Each number is 50 + 15 x the weight over the matrix's rms, rounded and kept within 0 to 99. Layers, rows and columns count from 0.

# layer 14 MLP gate, 768x192, rms 0.207, rows 754-767, columns 0-63
44 41 39 49 57 56 54 82 31 82 38 34 60 56 44 49 81 49 63 54 47 44 48 44 60 50 57 49 32 56 57 17 26 53 26 53 36 48 57 48 69 57 65 34 23 44 58 32 33 67 62 52 63 71 74 62 17 48 70 44 63 47 53 44
43 17 57 42 40 60 35 53 42 69 54 60 64 68 35 40 56 53 19 52 43 49 59 28 42 60 25 60 42 47 54 69 58 52 81 58 48 56 59 90 71 74 41 74 46 72 60 61 53 17 46 42 39 56 27 29 68 53 49 48 37 48 19 54
35 48 65 68 60 41 53 40 62 47 41 17 67 57 47 74 34 24 37 54 61 46 69 39 98 50 22 28 43 53 45 54 64 64 32 64 59 62 57 41 62 60 26 62 61 33 44 68 34 19 60 40 53 32 40 40 39 68 51 39 29 60 56 31
82 16 83 59 36 71 28 33 67 39 41 37 46 57 52 57 41 74 48 44 51 69 37 68 54 59 60 46 31 11 77 61 57 15 72 40 59 43 40 50 46 38 43 23 41 64 60 43 68 16 53 51 55 36 45 33 48 68 63 38 66 53 41 51
57 63 56 36 56 59 48 62 16 52 16 56 71 41 79 52 41 33 66 57 62 61 03 71 56 69 40 38 42 77 53 58 44 40 39 42 48 60 73 52 54 37 38 60 40 46 72 36 45 52 54 27 57 66 28 21 65 25 47 36 45 63 43 32
39 61 79 41 50 62 52 54 83 47 53 47 55 38 42 43 81 36 56 28 46 46 58 39 46 44 51 51 57 25 47 49 37 36 62 41 31 56 31 88 25 71 70 50 54 32 35 09 49 27 38 28 48 58 45 39 54 46 47 29 55 49 27 44
42 81 41 60 67 53 45 34 36 74 78 68 58 54 50 65 54 37 70 50 47 65 46 54 61 78 49 40 53 58 81 76 14 40 35 38 62 64 48 11 35 28 42 44 32 20 47 05 26 32 41 51 09 90 65 13 54 41 39 39 35 30 33 58
78 65 55 26 24 46 26 50 73 56 45 59 80 32 29 58 55 37 21 41 38 42 36 36 83 50 61 46 37 62 39 84 51 62 67 63 71 57 72 34 47 75 59 46 32 72 39 51 32 52 23 53 31 73 36 65 48 51 41 46 26 53 47 43
21 33 61 30 59 44 36 32 74 54 47 28 18 61 60 19 46 58 41 43 49 77 64 47 32 56 70 73 58 47 60 72 66 60 42 39 65 68 34 69 41 32 81 62 68 60 43 62 84 45 66 59 37 69 43 47 39 47 30 50 45 38 63 41
61 53 50 51 55 59 45 46 51 45 58 51 34 35 37 40 82 48 45 64 44 72 44 35 70 50 31 52 38 46 74 55 70 61 40 68 46 54 62 44 32 20 27 62 37 82 35 45 71 63 58 21 58 51 55 28 62 55 48 69 44 40 70 57
37 32 51 60 65 40 58 61 55 76 54 49 31 47 43 42 41 91 24 49 50 48 50 48 53 60 57 53 57 41 59 50 32 71 79 64 48 81 25 35 45 58 70 33 47 83 31 45 64 37 61 33 30 49 50 25 61 50 38 74 62 44 41 59
66 67 31 43 34 39 40 58 71 33 24 17 57 34 43 43 60 27 53 46 47 59 83 73 57 52 29 32 66 46 50 21 64 35 31 51 54 50 49 32 43 59 67 52 37 47 35 43 40 57 44 60 40 40 71 39 43 39 65 51 63 46 66 66
74 47 27 61 26 64 60 51 45 65 71 59 64 70 78 47 56 44 63 43 39 61 57 38 69 30 38 25 71 53 54 33 91 24 50 48 16 60 62 57 41 57 55 45 47 69 61 62 75 43 56 49 51 65 47 72 53 31 46 60 58 28 49 67
64 65 34 36 33 83 41 46 40 67 56 50 34 42 89 49 46 44 31 61 54 33 36 51 44 30 41 66 33 44 62 58 33 55 48 65 78 52 50 58 38 57 52 52 39 17 47 57 72 69 51 56 48 28 60 66 33 71 51 28 65 29 52 58
# layer 14 MLP up, 768x192, rms 0.231, rows 754-767, columns 0-63
23 52 43 50 42 59 64 49 45 60 65 19 44 60 52 55 54 27 54 57 58 65 53 47 57 36 40 49 48 43 54 49 80 51 53 45 46 76 40 54 49 35 39 42 35 45 48 49 55 76 61 38 63 36 48 48 51 27 35 22 40 22 68 58
53 30 70 54 42 47 67 15 66 58 60 01 54 63 71 67 48 45 49 45 45 31 34 23 21 39 51 72 33 58 38 55 54 57 38 48 38 29 68 61 25 41 36 58 53 31 40 62 22 40 63 72 61 21 40 68 55 24 67 41 39 51 56 60
48 60 60 61 67 53 72 38 36 67 79 35 27 70 34 41 41 50 23 49 51 27 26 50 56 35 84 44 25 45 21 57 59 62 63 54 77 10 57 49 51 54 52 83 60 88 40 58 52 55 69 52 60 66 58 69 53 43 47 44 54 67 25 37
47 62 60 81 40 43 44 23 48 82 59 38 55 44 60 54 31 40 54 52 62 66 57 49 67 36 30 39 44 48 65 42 23 36 55 64 20 58 50 46 46 64 66 62 24 65 43 22 41 57 60 48 36 41 75 83 73 48 53 72 92 43 33 08
93 51 77 76 80 50 64 47 35 46 58 41 61 44 41 84 78 44 78 41 78 47 29 11 70 40 62 47 46 71 51 60 55 35 79 53 43 68 43 45 53 35 73 45 68 55 42 42 50 67 46 25 40 46 44 51 48 44 61 23 53 30 40 33
58 27 34 58 64 69 37 48 36 27 59 31 52 42 52 63 55 48 74 48 49 49 34 59 36 54 47 46 47 46 69 37 65 36 64 52 50 68 35 76 60 69 60 46 27 46 49 44 67 63 49 44 45 54 85 60 75 40 45 58 54 38 23 39
64 52 43 49 48 01 50 66 40 59 33 12 84 42 46 18 49 56 34 49 44 64 44 58 40 60 64 33 34 41 48 12 52 65 59 59 44 51 52 52 43 55 46 31 55 65 63 47 78 77 75 45 65 54 24 50 44 28 46 78 34 51 22 60
56 79 38 58 58 56 55 40 33 45 46 47 54 41 56 46 56 46 49 56 54 66 60 65 55 08 48 12 58 31 54 42 51 32 48 40 44 71 38 52 57 00 39 59 63 76 59 17 46 65 50 59 26 40 55 56 47 48 56 60 54 47 28 64
58 31 80 57 62 54 31 41 59 67 48 51 41 38 67 38 48 55 53 28 46 58 71 34 46 60 40 50 29 39 31 53 62 64 62 52 57 37 16 43 45 71 80 22 43 45 84 38 29 50 76 20 35 42 47 41 82 47 59 35 54 48 58 66
48 49 79 64 68 50 53 43 55 47 60 52 58 60 27 59 57 44 73 50 53 41 40 42 35 74 51 35 51 52 48 30 31 45 35 55 46 76 28 61 38 70 83 41 39 35 55 62 60 32 77 69 34 53 43 46 49 38 26 76 50 45 25 67
37 59 55 77 64 77 45 52 29 55 37 63 68 49 46 34 56 35 68 35 47 77 50 35 52 37 56 51 59 32 49 64 45 33 12 42 26 57 58 55 57 43 30 32 33 44 59 49 20 66 68 75 56 30 52 47 36 65 39 38 67 46 47 26
52 30 52 81 63 54 55 34 29 42 46 74 40 36 68 52 36 53 55 61 50 76 80 42 61 45 59 43 46 60 49 67 30 67 51 60 47 51 51 59 73 47 38 44 65 19 67 56 31 53 58 43 55 49 46 55 28 64 53 33 60 60 54 60
11 59 47 57 65 45 39 57 40 51 63 42 47 57 39 18 38 59 58 36 66 49 57 69 41 58 65 55 40 39 74 46 45 63 54 70 62 59 29 64 40 40 35 49 53 75 24 54 49 60 45 58 58 63 45 32 52 47 64 51 58 66 63 43
67 59 47 48 58 55 44 47 32 80 10 38 54 47 57 59 36 43 34 57 57 32 46 51 55 11 70 59 57 45 58 43 12 49 50 44 50 23 32 36 66 47 32 77 44 23 55 37 39 56 61 45 41 31 56 57 49 81 25 57 54 26 24 46
# layer 14 MLP down (transposed), 768x192, rms 0.112, rows 754-767, columns 0-63
69 51 53 60 48 45 32 50 61 59 52 56 58 47 61 43 66 68 44 54 20 38 06 66 48 59 75 70 69 33 48 77 45 49 81 51 39 37 38 52 64 72 42 66 48 43 42 43 77 50 69 60 51 51 45 36 25 28 18 53 57 61 57 80
36 36 58 67 43 44 51 64 42 41 33 55 18 19 47 73 69 45 42 71 51 43 25 42 70 64 15 64 61 35 14 54 59 62 37 52 69 50 13 76 36 61 81 56 25 43 33 78 48 45 40 45 65 57 67 38 42 72 49 57 59 48 54 42
56 40 57 68 26 40 45 25 58 45 39 22 52 58 53 34 54 37 53 31 33 38 30 53 52 31 36 62 42 44 23 47 60 60 47 60 25 68 55 74 46 49 33 78 52 51 56 35 57 29 55 49 54 69 59 52 57 34 22 50 82 56 31 43
64 34 61 47 68 49 64 27 35 20 44 54 60 49 49 38 26 44 53 65 51 52 51 40 36 73 52 24 41 57 46 31 40 56 46 32 61 38 67 62 64 36 89 53 45 50 55 73 62 42 23 16 55 19 51 52 26 67 62 76 63 53 62 49
60 49 54 43 51 34 68 62 43 29 67 54 43 47 42 49 39 57 55 34 68 56 56 69 59 65 07 59 50 54 72 36 41 55 58 66 46 48 61 66 50 67 56 41 81 22 40 21 51 54 66 81 39 51 59 66 47 36 46 57 51 46 40 42
44 54 74 44 52 69 55 57 40 41 71 38 38 71 66 59 69 64 49 63 74 45 27 53 67 64 49 28 63 51 45 62 45 59 54 65 73 94 62 51 47 54 60 50 52 51 32 59 40 38 59 48 57 64 44 25 43 54 53 45 30 29 46 26
56 25 52 36 59 56 76 71 81 57 32 60 59 31 52 49 53 47 56 52 58 54 27 52 66 64 48 29 39 36 36 37 52 60 61 48 56 26 18 40 64 43 78 53 53 41 27 37 51 61 59 51 80 72 48 33 28 25 49 32 24 43 44 52
58 25 45 35 56 64 30 75 74 36 33 53 51 68 45 34 56 63 59 31 27 29 00 45 67 64 82 38 34 46 59 69 44 59 33 72 39 22 43 68 61 55 42 59 45 23 66 39 62 80 73 37 55 66 28 28 77 41 54 48 35 56 66 33
58 22 39 46 58 44 39 48 58 44 43 47 38 69 26 54 57 41 56 40 24 47 31 65 32 39 62 61 60 47 45 55 73 56 38 66 40 44 62 39 44 43 55 52 46 42 32 38 42 34 50 31 05 45 60 43 59 78 32 35 34 42 52 56
43 34 47 15 57 37 61 53 48 71 73 33 44 45 36 66 66 57 70 73 71 60 24 77 72 43 34 48 57 46 58 40 73 51 37 49 44 75 45 72 44 66 49 46 60 64 56 60 49 46 65 23 51 58 40 34 26 36 65 43 34 51 37 39
43 55 54 54 27 55 54 14 78 35 59 70 47 65 51 32 43 65 22 67 43 72 49 62 54 33 49 41 79 64 24 40 49 45 63 61 84 25 60 53 40 44 29 50 54 31 73 57 39 55 34 37 62 76 64 29 09 53 46 36 44 58 45 44
50 63 37 40 53 27 60 51 50 52 67 14 43 46 53 50 69 40 43 55 54 37 60 67 59 72 32 54 54 49 41 38 39 45 45 57 62 34 67 42 43 57 42 40 48 57 59 44 68 43 66 67 67 66 63 29 34 42 46 64 44 57 38 36
58 22 44 48 60 55 29 49 62 18 31 28 58 56 70 65 37 20 12 63 45 47 38 39 52 66 51 56 38 39 48 58 61 52 39 48 49 65 43 47 37 27 70 52 60 14 88 46 46 57 54 38 42 35 45 57 61 60 61 31 46 45 39 41
48 46 51 42 28 50 54 59 37 62 65 58 65 80 38 53 40 79 59 40 29 50 81 52 50 55 28 43 45 40 42 95 18 74 49 62 53 87 48 41 60 37 58 53 80 71 74 72 73 29 70 48 57 60 40 43 49 55 85 72 38 73 48 26